{
  "n_head": 12,
  "n_kv_head": 12,
  "head_dim": 64,
  "d_mlp": 2304,
  "qk_norm": true,
  "init_std_o": 0.0,
  "beta1": 0.95,
  "schedule": "wsd",
  "decay_shape": "pow",
  "train_tokens": 777000000
}
Each number is 128 + 32 x the weight over its row's rms, rounded and kept within 0 to 255. Layers, rows and columns count from 0. Numbers have three digits each. The size before them is the row's rms in percent of the matrix's.

# layer 3 attention value, 768x768, rms 0.0453, rows 262-298, columns 576-767
111:098144062135150081149197184168090121113114097149216135182105151165165117126158111121137081133159153088095172172102087112149113086128132231041119118184116134059105159122156126102098204098126125083159152143099120157197132119191132116174118127140160076203104189127148053175114117136137129174120145142121132089146134206075181096160092160145124105104137143128165099126140151132086114135114141154194121130196077120135181104087089158124123114051149123159145148173070150074146112145097118119075144189168156090103096188147113163124097145156122118119120138168162122120117162113059102104
108:109174140092115193129112137141137159079106101126122144104126116109149110134107072189060166094133106096120163133147129137115098102126134103114169174117122158146117135142182105135166133115103134133120140156158139123115161160125121141103124098189132096078100117125075106106112088143087117111169092092211167134122092081124087090153127136109121168105145137169188187096129226114198183112107064084150122134117099088080134100104119129148103128109131108178123160145127131092081075130175138133103157179124132122135142094147093082133064081166119103131084148066122132129138120199145150141
108:184130089070136167117134126088121130129137172094099121175207140148089099152131151160117147162097136109126118209090119116094111125138128081105141131105187048165092090078109159136167133128097121129139125134189119143083136133068112124135130122109172160220119123166144140107134101108130176153106136178131115112169138091160111149109140153130135180120107101145126157139150135160115136174149104099131125112135115096145128165072113131117196113205111162075108065116162145180124075137151144141076084112161151126127078096114096132135110162117132146129153078136103125123134081112116147159
104:108179170047115158125115133133108138119129154136061115122141123121118193121136152099135120106164150117135159109107128140070147080156057099132050180127138093165109142123080103126109122121190157114135096137133115133093118124126103145212167132064197087134159040149167147146130158103168111116095126157146142147175177156225087186133175103184094067121121143139160100104103092141164144111146178092076131167106107085141109122108084150115099143150107131074120095142160175072077070091090131098201135150115093145128150150119118091130160095184067184112126142137158094151141159130173141127
105:176120088144171183109128139138104104132128132140047106136141141096070149071113110110097141187117108138178151104087150107109083161167180051174170103160119104148093102165131149075140140134083129085113132124090062127131113095121090146119127134136165085142184151156140098175189107130079113109139098141131119158121178086158076155079046150138124201185075095129186158177133096147135065159157101143194176103202159152165119165137059137104128155120157112114095130108136122163112162114165079115097137089107114113145179159125116092143135088168136130083139142144138122192134142122143183117
096:133107222071129149131157163107164156111158060138105124153160162122215070145137122142132108099118126157098122132164079129150102129135125141180088094119140118093127183181123118116090123139142111118107108072107089140065125146090141106151111183098134107063144132094121135107157119057180119102132111093189130136124138072133185175124100118119108092125197110111078175196121092115120131104133085119123135130119149093153106117142152103126155112160116095154130144130092117110147150117138107144165106163165121145175094138189162122119127136098114091077070109171034058092109106218164186085
098:102074087160152113169152171118112102091137168127180163160122146119151108144118120159130108146110130113110124185084136178147122198178162053134129070108155113084080117144123168127206140139138120087187207087145137143179146159138111158062131137146200083155114130105114137152118088135155128147140122118142149126128179124207161146124149117117115053118110105179139079171105103124079092136156141122129103108149115112174086123082136157106112094140148112107156135145083152102154139074086027103169107096181077118160109135154160100162156084130125114104123128144104131202068108154110162127
081:172170185098099058142143152128195130116111123109158129117144093120112130151124175128152157171100201121139130103096081115159082085152161127157060139133055101182116120104082118157079089206158122100090114136120163139103131147172146141172128121131100063146146124127167196144133091115129113102132170126134085114109150113156074210133126115155103098074136172160123163114140109112107128076109102109118099175070173116137070163097100135084137146183094138149075135134093104130142099157112111112120108110169129128152087090165113127137156146084152183093154094135117123099218104128150147128
109:132180127100131167089160135168155179107150129180104148108072092099139128146156181064117108178158052137083118103185110128120092123121190155087048186115126069127185112210125134168141049105115106097138090122117066108127134079123102129144144103180121129116099157118096107130102144120139038141121181160129136113162167132169164112098140079122074111148182170084126126120149148183131161113121142115069132142168112148139054162115093183131155094139189105118135165193042084101069092147104152138113182147117158159098114105118134094130100148199158157130104160137089154070090138164101135121
102:153187162139112170092116118150082173079126165154075050141133122129116157078090131160159076093079138187111123136125215099100096163117153069157150099153094112144131132114152136135136167114147081094112117104092142088101171099147139196091068195159176098103122080105099099117219123117103152192104115162117102103126160164151119118108109143083140140113124135144189091147137119102176111176181177177135149133104158112136160122125163133101095189132155099128121156139102105153103203115163146072168111117153138141125159111062084078165182155113052137106167112085080150143155150138189156087
103:138065134173092115122086124055151110114156125075115144119133114125071133175086142101086101129133145035105168189112178169136144141105158167142106119133052148129144170157175091156105088126126084106170183121170125154108089130129170165170140160104147166137078091176183120125118147175043157100103144095184141110082095151138102172134086079124155098132138157167077107168152138149127130100147136152152087137099135159102174106121112110169151088136151184115116126165090177060138132119149095135129058131178102112113093134124144070115140174132116107125189104129131116139166091052114132077
115:117140158102143183141094067066154155142197101156158146068135166141112166106091144142140161128140125117090142144161211184104135093087116110173093113105168091097137119179114144138094164111127141173147101126162164077073126136093141051114076177093114130092109124140123125099188113144143126137190135169100124119151172071137128129114142076155172117131105070118119182102090136159133111132095154115134168140078162145119104139141166139131168099166175115083190106155126127109156160131133103110168068097125106143158165085139116136149076118120196103142135140088116160058165147162162144086
112:132116166080111141133116131163150173088065157127131093077139101205128161090111164110185111116113192147091121088153070109121108112115127055182137128125136113140130173153132094104144111188118125137143125152068118092089127042117088109106106115076166146153153146154134125178122091181108114126105120119103066172154125078149157144171160144119143123140079116153128138132105161108152168150145111165131139196118149096153090092137119138125109170142112098135138116145118108166149244062127098135150158081110142212109120072226158119117125075123111115153118118099124137151157187158136139095
105:177142098158143122103113120130144146147096160137171140191187157153070130158205107112186080105085079158093126084048164128149143148173108140132134111162101145124117126054168124103081130120137100126119105117138148125130126129152170168118109111095103149194086215065080088114156209101126144181097142109138131126156131163143155125112172133112140144076149197164111100146070169183103162121149142135160064104155101167104108122072136107164135135076143099085113182125123133075122164104122175128194134155138109123156122090153057159079125088110091209115116129134098151111125108113092097098
112:088108107205083122134117100174099131093047211096119119082155103150179145173122099117101118145114105097111186108208163137105124120101111152110110192108131105140169094130121110172097121135139123105124125145076116153069105117086113146177158082186159121152168126095170098208154105168122067086197186102134129109096169168123111159107146156120075122162167085105074126134123132124149127162111098126091125102106118148143125165117041162115137150131147138151105074074145135091082101112033142108046106141094173094107108151132181133130155160142148085070128133083135125152147160111142108164
108:180103191110133127149174131146144126112102144181130065046136165135098145176143123130075101140112107169135149117141099117098169111146164138110161151058159086117052162128145137083120134072090131107129083153143100139142134094126170172129130117138110063193142148123099107127132104112119157110165163164137131159149111172184097089150067108164134132143102185108122208092179120144079113085166131149111198176148096115099107122108103153113140114169059191121148122111124093074143158113128201113122155155141158088120144161151098184100105165196175157099122133158124045127124074133124141146
092:072165158064128128080093097086167115182110193169116157126138136123144148088106069120181117094146125102170125101135107179139163187152116080098181125116085098104113145096172149152118107081146157160124133130155100138139142173206073105166170138137119154148155177073142124162131153121149137128143120131139101155122110107162158129138144080173148165079123148113145111084035129112137136131135099103108143203166086180182125082137105119101189141180157090133172132094127147154166148100115121111158158124121094125069135077131159131164121140097100101102083159137080097109138148146154123150
104:133099109142169144133145148149084130172158174182108106134175183142124141093142145133096157129142053157178111142079066106149132129127140121132135113118091202135128106126127124148082125154123112130065128093097097101141104117121138125058142097150119114116164138136127079075146164127113125113142124135111173124140107141094137115115121098112072135141140112159121036103120184112070172171184088116168139188140142128120092095136143110174127127064149081116118132182086099135126177157110167081076087084085114136132135157161164159080165075071167089235124061082119136117138095115157126075
109:148135136145160135113119132079209188147156172154089096114112127137075161093076136146165186151094110155084153115066105177050135115169098097132111194111106082135150136169163082151092057089126138155095128145142106098125130096101143121126139127121054143081158062200135168045145135155100133108163136133127174140097149126166126189142141135147113143129082192127157113116066084130101140123141182134092136112139210148112125147187126101107141128171100151141086120141128050161080167134142131139130116083151143111085199116127104117103161118133129117177170139127107115071131159123117131153
123:082054111114159103171135193172144187075182121133146126125132085186125132130147121108175100120151183109113120139140067140186120078116150141175147113150144115064198106161114143125100137175111141122144127113111137124105136115117131136097147173140099124101096159151158100089148103179109085150160098099067134125102100144080122081095108099139152123126086065092157095156079119186139059102075143110089100122118112168120126060064119097077110122106152086151157098212115158108162087114119086154115106108079080113121130128148103107099104125117199132127122123126167128143091091107065106105
096:099139111160128132141121133185122096117158224128087113122140095154104115194118169138128107153091171097149147106137160116090163094124153074147098142164108131094077122137160114084168134111188133142115092137130113105135139121127089090145079126167122115125153179165110208163162140176106145137138155144098195124107136111154115092134133091115143101078150110216140148193063066135148135151119162120094163147120199079076112148142171140133166097149062100084088113132134120114069129146084103127092119129198148142138112152160154154136088171142122107155118115110152089148129158149149165083
117:124205143141158145210161112150127139087141175121068174064134135099142102105156162101160099150148084145186105103135155135125149150105163105177127147075084067086150088099079130145162132178085160192116130102100113156117134121126128119154140138147131133115137136096185188096100154223164107045153080087100119140102152133141133161067098160125129193123132102157171140112159134176115085173118094154128100125080172189107124151157135151102172075165152092147192132060052113117097113147121110133156168082156103140146121102167173066130119140129168121138206112204117185101124103082088150197
102:104138085120127114177065106154134114146153188172126141128157118180110185142167076148157118108113155120178062108142126195180162136143124103139146127106134092108157146123135139121041144122128141149084144127095131108147147198115121166145121132166128147155143171131096204195165137056173155127158119163084127137144140122144150122088125137127138167106148117117152144166177152116111156116104135171200143109142146125151152100089118115186047140084169149122120112123075166129140112133160128126118129153144069085181044097184110167101163171142200113135122119107143127083100088097073097109
113:134110134137136107155094113142141140136110142135150160127122137152171143092125076124123123160145217151170092170108150116108129142119110142109141135144122104155135153101141173171135191132186124148068165081190127152121175095128127115179094121124148135167142103136119126194152156134153084107130062157134104131096152130118082138131078131094122157101136101150141169109128133177147143087112154082164120122120121119148131132153127149127110157131084188127150091036080118145119067165100143154093106096157130094190136074147127161107139074132093131103145102194136095125173165092111208124
109:113110104087183107126106166133127060121126121152109125112150110137133112142122158127110123145086133110123146202113111112137121203119056166127149122152105136116114057154127147117085140148063118111081156125141093158086135162147136169162115114124136091125073132156138136189070144123050123106152111135165086168092165066151072174093114167102096112176149094136112177131124148145104140078229135102124129150184079153091053085175144096141075129096100129106121140155109206137073147186092084155166128152114116053122104113074149112142110113083143124109129147150168156129119142092127122102
107:106098161074130103168139076120133095127124121192155120125091110148105205151162089168159130100084205130144121150099177087140129146152140118092127105197112102107133079121175172102144128130124145111111098099122134164116176112120108189127179131116092111161102128129114103128223110131089100112141106118152105143129150143143070123153110058179159142081088123039192102178088106182108095091163202084139121103142093129174118131121084128085096148118107124197114090176125106080151153068105156087055126155116065148118146111145081161137189159106148140143135146147105119115163105111064123081
121:162123121103102142200082164161170151129075110117142138122073156149182126103109121092133192145147125117129118090154116130089208094099076164181115142166131029135170127102106151106160122124193101136079155089099105127137122105123174063106160166136167171153176137135117124192122091134168132072118106178100094105205118127144159148096099079082130132120194115151040108143146160158166154155153142105211114118079124122123171139125111122112132125171063105132129089124143086160197187182084127147142109125167164096123187176144092145137123127163142141117144095140115126095145203129113110110
103:138170172084088149170154094129139161126072169174118112144103157077169132072119089056147134130131163126156109151135145116138115093124130200136114107168191126126159135172165077190172129122142136173158093092137102166119095127158105117105062190170175101139136120085094129115144092147184127076104157099160039130110106102144092173188132138143067093102108045106153099168140172155193129144089158129107081130052138175096091112149123127118078153107147164102149108092113193124099114152107148175126090074146141161092147120136120123207087086084061137189153099146093107107162120111093087166
109:147148127165164119098141175141151097122146169107166170107138133104145136176121093106103153080172166103188156114143115105112167084062104200066057150153108136133141167109099082141124103102138100095157090160155152144126117136131106105157087134129153115112164154137094105149108173139125139119099135100054148102108105140101171149134143183174128163117110130165153154085136144114124090129150113194140141124115126216113175108100102114105130148110088162159098083144126138097204064105202097173104171145154171141142138105120111171161118148154091120131128138126115120087149100125098125167
124:116131116094117159116155123117154130126121199140195140108123140128154104137075159085134129146142196107176106091176127131162159154110142105151045139114148120134110082108153128101081150141153170117101045158134073081145139173104089128025118091154105109077065140193079133136123080103152123169120140116132135116152118112079102095087198082126053160127149125164172148130112140090139143126140146122142105179118154148198075181106114062112059164098151106088198171093062163114157095092152136134115096096120122136127197110077139130119163085109133104117124097131111117159124150141186089117
107:151243110181148118105132138143146076093087126059127128105164153123130110113169136105099125097085078132139117095065104141119143106110091107111121140096050136165166136151136080073153095089173123065124157120096108109145064115163146131148080075075160151146139114100125066066132166137101087043165078110190166123103148114128133152131115160083078211094140111164142108062112205182109114135136080147136110100141115144113069133104124108131114121114116102103171072133099109160134115163113102157144114147122128150153094139186126117132194092181114071131090068163130127196192133132107178145
116:118094134123185137105116151126144161084144178060176126134200122134109081116080099116142106181122203103166165175116153209079140097139133116115118126118160109132128112097119117124072127130125154037158172139103147128105144113163190157086204112072125097050172132039086127145093110236162121079116126090118107157168096102084091106164137099053102144116144131152150128110157117151140147081188064099130086096150125142204142146057152103109161132121128126127185111140136107130154135105111140128054100117135145206146114106145116148074112146128127074148111106096139091169082133160143093167
098:127105117121087138124149163132088123113101190155167158108165140094126118139071165120140153138114186165173105078078134123128177152124159088156095142093088091172142112115092131188097095146133123129192145109077072121148176056143102094133139156148168128137101158155087183165128088175103060116131171069131124124116199149123110122087115098108145100119128131091140074139085066088178122106106145110122088096117156106188108132120113097071096194121143149066104132087221162132180145121162135116126104070108131133149109117125155120136124110139124150187055115129133112162123170132161137111
110:148150134150132187162130141149109174160135145101093094163083124122146088167177129056162117117179155146113162134115102127112105120157066106126213118115147091108129153142147168179140148111088181130103117157147127200162159171114174121124145141153113088075166156157154097099101092211111175154077092095162112104098105082127125146075082111124162105160072135121074137101133178130130113121133113139138091138118139107135092111167124149146130113113108087148129173134171201100180062130124137201120098189167103109136132116080146151105162168087095126091110107146178135108108135157139087094
111:142138114140114112034116111080080133110188148123124123170148131085093108124091199160134145073071147174093109115142138142168126137131090112174109104112114097133152121108057178137149100149090153124126097132094155097143107121175147167073153065156129101116149185113107119114085138123110153131121095137125077100115137105106095112134140110144122109170067174094149149145170148094107079142147143152124114112166163166164059128105086136134148182139146093129185094194117073139095174104130086094106173144115148190132081120122125105095124143125112100109163141116134142138114170125100097177
097:188170150147119110180147117138155133163160068156117087159092136090121085140105138168140133151114092113074112194105163115150187133150133126117161126157105152176130125138186101159144082126104111138177181137079160139071139121135086150105149200145146159137147132170114166116196134081072138106151100122154176130107131161092162119115112146195145125162091139124141143136139114093091109103136147114126123154069133145124049132184168097128115136130155163147150077186129075110069193158181131111099125116135108098163167101081156097155136192150143163045101117165154112109077137174174127104
103:106135124044080091129145081173125119160087133207199112109141139181157164109130137192067140115144100076118123173126112117164135132141142124132115193129132154136128096132097095147096157157106125075190151149143163142167166129120112117116127086119134094124057101132135156150190177087124119158168142154105113064165116163130107121122185076127138105160176136105161121169134105177161127086092160116107166150157148125119108100096151148129128141169138130152118106201144159073135153111070136071123096117097160133114142121168092142151077177089165125133138117154088105119121055161121156048
# layer 3 attention output (transposed), 768x768, rms 0.115, rows 262-297, columns 576-767
099:151145137148135162150115154057164094134090154072091122106121138102139128189119138139126141075173054133168159115134159194080158072147179175143081108122115092164099137064073145114092134137141124150077108150182099103109141116110152145118165130133138088114156113140169180095067133168132182095124105078063172065175097109118039123127145094091041124143143123154101092160085124160149152141118064149112093076111130171127127144129165115195113158176119125125156125036171169129146087112216135142122134150076136153225144125085101065119151119127125067173109171140124179190177105184121148193
097:191109103093094130111122126142135186170122099088118093127097121121151143094163126150162127201138105146150072138099138115142081163135122140167065134126101121040090081093133117122079174154136104120081073110117152189138089094143143159139093130123162204049124115051102145082159155167173214110191163114089118076134093133149163149114142128111106100137066119122122089122105073135156130153158137082202154112191100165109160094172115131168198167140117091094164185115140157133198159145101135121133125115128126138123123132194131101188176188106136170224162103138117145153118144153106148123
100:104167140112134079148106099103059128120126147140097114087107126075142105145160083071113152129123122102183133132079172138129152205174129120133136112149164155174126127163133145115177152123158146127091106169097140120183179151078119121165132100189142141123123113207133135135131180092098160107120157113169197170139136168163087125191133112169143165140176199154134076063110125123109142137076124090135090141081117124127109172076104160119127120112119109163166142062108116134123171099106103145122151121135106143177103115112134093081100118151111158198162124116102165097068072107137137111
098:139096103151163123114137114168136115102131116158144179164083120155083124166105082082094078098150097078073032084081151118184091175117125195061138077096131178153122137149151124135194129118122141112121124105117166129106091166138171115179136123114104157132059101194175149111163120081101114104123135139148137120130133142091110094137095106061067134132109131134086149097105085072137101084094152111150135144146137101135150149165123080156125123116052096161105128093096138155171104124124113133156127146113170120119159106159069118057137127139161130121098178105060127102169117123147172085
095:104091136108157149160067139146186117124124179149098182092169072123138123120155113163109118104105141104102058042096175088149105109131058187112122115169186081183096065149107131152077141103150082147107163139097163117111126142180116113107116132155163095185104106151083142120075068042132087189130179119154158155100163136088141055200118176167125095141161145211087105120118154129111197100126168107146152149093153131057109117098119099131122104176121124174116183117167107124145166147133161099106094145100141134155092132171170108078097172144129135080129085130171149120103096134072163145
092:111121139135150162165113112067146144141114186158151137039065151131114081098117156145112115148115089121122121146108095110163157147135151159123187065123145130137088122151153154121104114093120147142113110161134060173121159095161142189134097139095130124157156159103098066145121136153129132066125071180094145158172107115129089135093155100068119146127152105136143150160127200188141128125099167152123160151132136129139188162113158133139139110142134130104093100164119160172117121130168140087096166157125112109180077089154085115105149102130128106146032162121121118106127173079146116129
093:123162108168105162140115101112092122089184135056162106112136146114103052154120131118079047116161172123093145148165117110130108142106078164119094089169147168151175085153125077152127114177077172148113099097069124112118112145111101110121098144116076142111146174163112092131087195119093146091126163111144147157116111103138115144119173138122122152147141140125149111117114122202156136119124129118108088134073123057078072053044134127150159164120107111154161125163093097125154118142201132146102162135091194125182209116090108065107102151122084150104148108175159109074166106114084060120
091:172093132140074106153090123106167136130156158075139167103113156137217122147156168117133140128202091153134070144059120084156173108151179212142095141105140087079114195054148165134128148140156112124113120108100153105165117151107201138118087087105107149080125158136194204129099136137169137155073115102118152183137118181111126120115089086135098152188129107160118109146148142121106070125115095073163144138148159143119143131108131158144137158106075176143147113168158149139094149190173130128132095136041082080116132186064126128082165124124183106090166149173113160182137155059130130168
099:119107180136108168182123132087115101136176154121127108166088132164134099161112093105136110133151135095137121150148127164177108117109189131130098171168087134073141116142115145092163090146180131130153161113178102125151098170146092163159082170151127163110129149147090143155098106152153197090102155127096185163102112114131157074117094092128122084151100174124144125094138099108139129106123087071143103189139137042115149127156104108141154150121093135145153112114157163112093133117145077120087124101108117114151205134125160148160124103140170118168149097100123138129146099183129197171
093:045078115136183103142092151129166119108065044134161147006143173099116088142130088136125144138140092101124100121139153114182179113089135182072161110095201171103115081151161131123061092152110125146083084130097132149168107119105121076157042132163050114118145121166134123123096146112136065093116105138162068158122091138145132149124144164205144143169169172103101134154130121109127139105067079093167144138114125094121139155098120134140165127121036153117118098119082102163082161175163188095111118207163129041076140138180099093113079110167063123144106139130115119093115149064110098200
092:164112173110105118135158137107150153154151082105112116157130148111174076129129129182110178177177136175116082112098129117173094146144152152121054116142156075169062098048123145058186153054124179142099091118141116137149192163134123094106170048134156156130148118127120145111151129141156108098160135065121112125183166131095162148112101167105150122103121146131127111089132160059128165165175084143144069125114156095154175137119125142163105197111152154065087099097114129128070123126105129082135114118100146137190138143139120169166130142134243106136115146168139172133133089154173118147
098:137163068103146113000145177140091106117111087110095088180079143117135110174151110124156129127200078180095142144134124170202049110170122144095154131128101150122131150117132151127136119118118181123155091183108134058120177158139111141174117142133168108098088078117135141091038117112185147106159148091176155166098095141148101155099102148097105088128102184133141196136186121134158132138111173128119109123174068074115099140145083190114130126154125151122149145130170121217162145177167141159147164158101120125159079146120137139113081142156088153150137173120079178146096069131155080119
097:152079118154201125136171228156129129149137058153113171161143136103118104181142082134094087080115093123110154154091154133094158191130098160106116123163109101109107106136127142087119124110114113155112173118204110170164166175163110147169158165128155142201122114116101152100125107042136118129104111085106195076119102149098072097181141130146071097136188094107133154046162121128111101144147150125132190085104103165090156105128153108125119105103084180136134121068145109063179107127101075172158047132080098143101125125131096076103134141119129154104124133140154128142109103142090179145
098:162124196119091056085106153155124147149131153125055132103114097076147136070180158115088165117122173122131077094111160137086119086089149175113134136112110143147115115179152169149111078170193123061108125124115158152152127061107085099103127078132105123168075110142106182073122122085154118112125090118128086113123147094119112155104162132160109174071151125091134098115138099109096128095100094095150106142144126084191105176175172150137152160115116176161089124130103144189137124120169155133156116106180135094108198169146074096102147122107083119147098073132197147126085176063124088134
108:130131125140114121162120199122142186178138107097173157152107104106084185097170170079140143152128117094091087120144204162147118091172165094126105118150136127099092118152086122096161073076102166136146187125070113209150162167140150113123116150107141148010160094104102136126120089146197131085137063132063086072144169098139125133149098167131126093129104129138191118144125110151092102112157204163158136116162131179169137114088122085105095128152134153109140178167114150109144077133140116172128154136133123072150094104113160153220126092108155119149107169115200146148100098103156138161
102:135069152109161159141122135042157131121147106128155123136142093186118103109121136153101153081165131135127115102138095082152104174153157161055131127104131044091088116178192170148121055108160155162145126143134147123114139178120088097197114140150133131088138144123085138152118100114113134170076116155176154125120113162130150183085106107166106131096104190151164106086100150140121116177145131085104137140117133161122147146176116105145131093085049141124120122098150112094184149158185165132179153126180091129150080065155159160140103136119148135147130129122201105131148116102145128136
087:109113117156184167132181094196112145114122127123124141170099112098093133128118089084130073165138074103118054112090196105138122169125097136110103095156102120140142158127104149141108124156092162129153105168135131175219115129131081142127157120129083103104151182153120128135132125186051143164130113132117040123132163143164116124147126085141124166115101163094101181119156124135158126147106111150155128048104188150144086142091116111135117169166163125082157112087145104087107130092152178134165143110164191128172136126083130091144099088148119162095110111121100142126127135132109062101
095:180182117120102100167116082145110150173085103138138115190137133122142153155127108070139110122123098134078098138121180112117135118180153157159103182129125158106134159072148097109122130087132129085132186130129165136087210150176124078107140116167140076124112090111155177184109139115152188179106154098140152163123135040118198145182183130111079122102090118142073150104187069111117128140157206103084090131126140150086198123145169137166110120099193111059101159069115165119175082129082171176157103140144141159154074105148079160116104168133113121150087131118158115075133122176140113164
101:189069155133104144113152138138100186102121112095133157112140123091109131167113068121134133143181069150112169140068062142139134092096063151053156137175171124110168139116156139065108133105114094099144128103118159130141077148150137146094126145128200148225123154107135100188146132138172166174091159126107094134095110154194118139125126139178139110147084130109163086108192134111103162173127080115166170148103136108116100141139092158135112150116092097144086111125143149088104138091115080110139126207129172127109132116148107123080074097106065098067096119155197130151169101061190083134
108:171138115102081130085157132128100157144180126152145128176149092118128143099144114132162116161115186131098144165161157175114130096127125078077150089123172164153177117073119106117108151083127145134092101122121130135117178100133114097132126118119152134088176150043134105144201129119128126128142156092089108080169155176087173135085148112159135188078182162151166091180086127128069106153161157169149156109132160089040102091170119147151141189143143107089131116147114143186144139125096136137142153125125104109134092098148139123168103139131111117122142130155142120130108160157105122129
092:116111091122087161111067145116145143079165048212098113155169165139097171100147197122119169132095103154135157140152117122131144162111130174093120104165105140143192128132128091104121111098062078125163122074144105110159134138129176090120108134088147128116159131158142101126131108046134086092105121099151075113102072151086091141156090110179133056163182132132099086145154136150132141122152105089137103167099102160172122128173172087145166128154141137200190139117156102118150133137109189184114166141123110124163185122144105112114172164117117107145128095129131176111150078130140114145
104:072082107136104164111143110136117154121120121130186122180134142099124096094081112124097173149133132098110104233137167146081065166127101123092150183146163107155142121169149115157164149111175109118164116110117174165142156055095129104098129114111113108077122128124134095138140076076170121157142116159089097132150159088099172090145172126118119126067145086137157142142179126212139145081128134152181185161135155103143097100073165116117177133167107166140121100231167117140152188149067076103107129132055128102109150109132142196166119124149155109114095127125154127101139173134175058098
096:119150171125141108208159112054141188114115154089083125127162158130136117150105195124130120114109149078116190077076196132117116087072088132150130144110127128149132157088189086109113158150115091070077141056099115140134127100101084103119148108147117116133096141110097119105160132173107112065090119114204140087139120173081159204116141109125093105123103102087115100154093113139072124140139156130119057146138113099133119113132090083097178190144166130132189127066143140141125102185071092102178121116093135151110114142087128150181183078161143131164106096184087113169090128121093122107
104:094118087169113079192172115096131107122112113123150134124167173135148110111128178150107192142133150169158108077103076105151116136141159059116132115113199110113094134147156141179092084097128176111152111150085146113135099070076108107141170211147150118122162129062122115159150079114146148123131133210150127089160176148154143140099117103186050154115125129128138141131126113162105088064137145114131148100112050175125171103135112165095088072148141093186133136185148038143127115124134146079121074119137139147074159145085111185142134114123150063118142113125147156121153137118148098107
095:098181141159053193148159120132195156073164134123147148099100112161172146097082127095097118090122130127153111096125155113091113083160147135070077107145150128086098142107122166171062189182133206135113110139095186145157082097146153128079155174164153124105125183139098086089122112060118149149110146153100134091151153144112151162095119116153158131130152145087116163111157099090161113112104143134099077134208156109083179159167110100119087156154155112139154183165134166120113101081077201082106074104125173189070137113122105115112149169120116123143117122084157160113116134227149128154
096:110171118144094163136120168120120148103154137073090132116206159137138117117175171075175108121100057093134094144106188108143147099135083080137139077143121155178164134145084154127148139121116153123107173115145103157158098198181107096110147127133147118170117113250099179108081179132158146112136137064144193119105204104121106119143105123195085151148114125139024198125139112154120174112091104155094177117196127149114136066137098132087117148141137098104196095114183164180107104135124176125120147186103156146095130094135126106156128097109150135111143122117148100165158176126114076071
106:105191077087135109123140135092120124161098141129142082141165154190176077122150123107163096167109091125128080186146100140085143131137158088164071223195141098118142126100171084104114110139126124138114097140136126112149146170142112177143124129080206097134154144201093099160089117086148126083118129130121155133121079074151120064152096115129094150082118119155177147125076129101116126067142089111084096118191134134116099151119157121121093072092183162070135132092175087173074121097201099151132119121140083146162154090132125157137163108119127153157121157105104094173155081113146124161
094:170139136137167157155165173126114138145113126115119101091146058111118113128171116147130117171094143126173094043097169104146098128082153073076145130109114139035160101159136133074145147108138096091162122091132175073120130103093103145084138105117121144144142122115166202102146178142165069108170088150061067141086133103191145128114130125111139119191169160120188169089070130084145099125148109088211167130119127103111155160131150127118045121139097158117130120147131170147121116144132177135167103128128142155143188089146088063135136106109184093146175185102124081201136116092087121170
099:145148114094138115130111093175106160149138109141145040153104131160079133087122105172101125222140183145175122130132123124094114131134122102114116120113129093133101049133154105139099142108154121110169123090106141132079123110149181148081170165083101081079140131102177117202156113077119141137110130125114105128106114172117166162106143131192159173164095114121099161130094168130124137071148086171158147144164145094146103142127188130118077105163166170156158122155150107178085143170100138143168089116138135101170112152096146170168091099178115143129150172145148173118120132194202134113
100:104129148129090145169169139152085108072111067045055139142110206083095119128125140055113142094102073060114155089111120173132133183138106128108130152141107158120124154087168118122142066120114122120080188096118146142099053098159107162141124143153116098189132137116121132117094182104146122152120145076175205172166114078138072161169116202114177089142121138115138137141146131109126146089112132141111067102129097141130117109117131125104197119156132124083122124075092086117163103110094146080118126159125141121164111130156143087131092140135069152194170157117151133066137116088123099134
095:113104116127138108137122074149168163159132152094165095131095102160129183088097083122165135115150137134204203174140118122096150140125132110192135166174152184106096115088126116118107164163106153094097150038153166149121170131146162068095095136104159137098164092098123146152101126155129143107124078138110064180179076159116131112077146133172088088103126121116143155136161143120104166082069135138174117140143111116205124120040125110126135172083169116108118119110131143129148095116083132149119141208103108148064147116169118170086154164102151123052107158125116132116044145136177117120
101:108120103138115115097093136131043111134076108159114132130129068160101153128133136133100153145164150105093097171142106113142093136123139156160182182090129106114121121143115126106114125132119128126109134153110172161123153063128116114123101133127097145150110125074170095075169214139176130111063039117128110052111112109136143154125149187162116154125141100068233125109067172116089099088110192165091128126101183144041173097187162147200103188113173098113070072168137115148127120145141147093219123125127185073142132162124113117194067157147103161128133144130156135109109111110110111150
089:119114154088150087155102111119173075164078142118067101125118138183107058053137066098139077105136099114130065142119109107120113097123096122111114130155168147138121114131160180071115189143152124129053084096138170101171164147133072147049181130134086129169176151107138141098120096149139123128141149126169117113148122123105123108196105117168090134132052107097128097157163166099129146169186129132082113182103136168156095140112109133096139166136109152214135104181096136136139159105071130107136184157095105067067149182105128126166085114112117137107134103117118114115108164117115194102
098:144186120119132152146107119104102061101197117110115173078146132181132079093139125128140146164170126127114088097111106128153156121108137132115163176155132078124169098212100133201160118172167129115169140145174167102054176126148085130113106146115135112152109070139151176157145130121126094130177137199069106124114143118165177160099121086061086139149136094140165087114091143186130110118115122129054101141084158149094132144095168129077096132105145143143123146177168147165152125130127103176084130084135112113150135135085132164129073134153111125122116140120107169198186126118135125163
105:094131118118114176147093108088142137133141173135142154139172126191131121143115120102093099135102059148149101135150140159113135128088066168169035173109141132166166137108159095121133097158118135080129082117136072100116100162145115148082105145125137152126214104093126132089142089148134123140068153142164174130139110164114119132100159126103101134083134083191143111140092113125123144115128092105116110195094109146151136172143124088133180149072130138083171175098157123161113168039078132139069093140147099149119138000081143133124035104097103147146159166165153107117146077191114121101
091:115115161188183140178127087081125170128190035137163111147114145128120129161115117140141179155167114167122124097126083092182097173165154068095076173091099149179222161155100144149182142084180138140140090130120141107175129121162107086155160092073106167162131120146142076106075136119093149164096109099168149142118230103116037181126138053175160145122125117116149142138134144122189142131142119163095149147188083110113155147126093163168135104108085113057162106098137169164116133108139163136124175145147175127156124083162107159128100048095167062170086200128072119135161102150120133163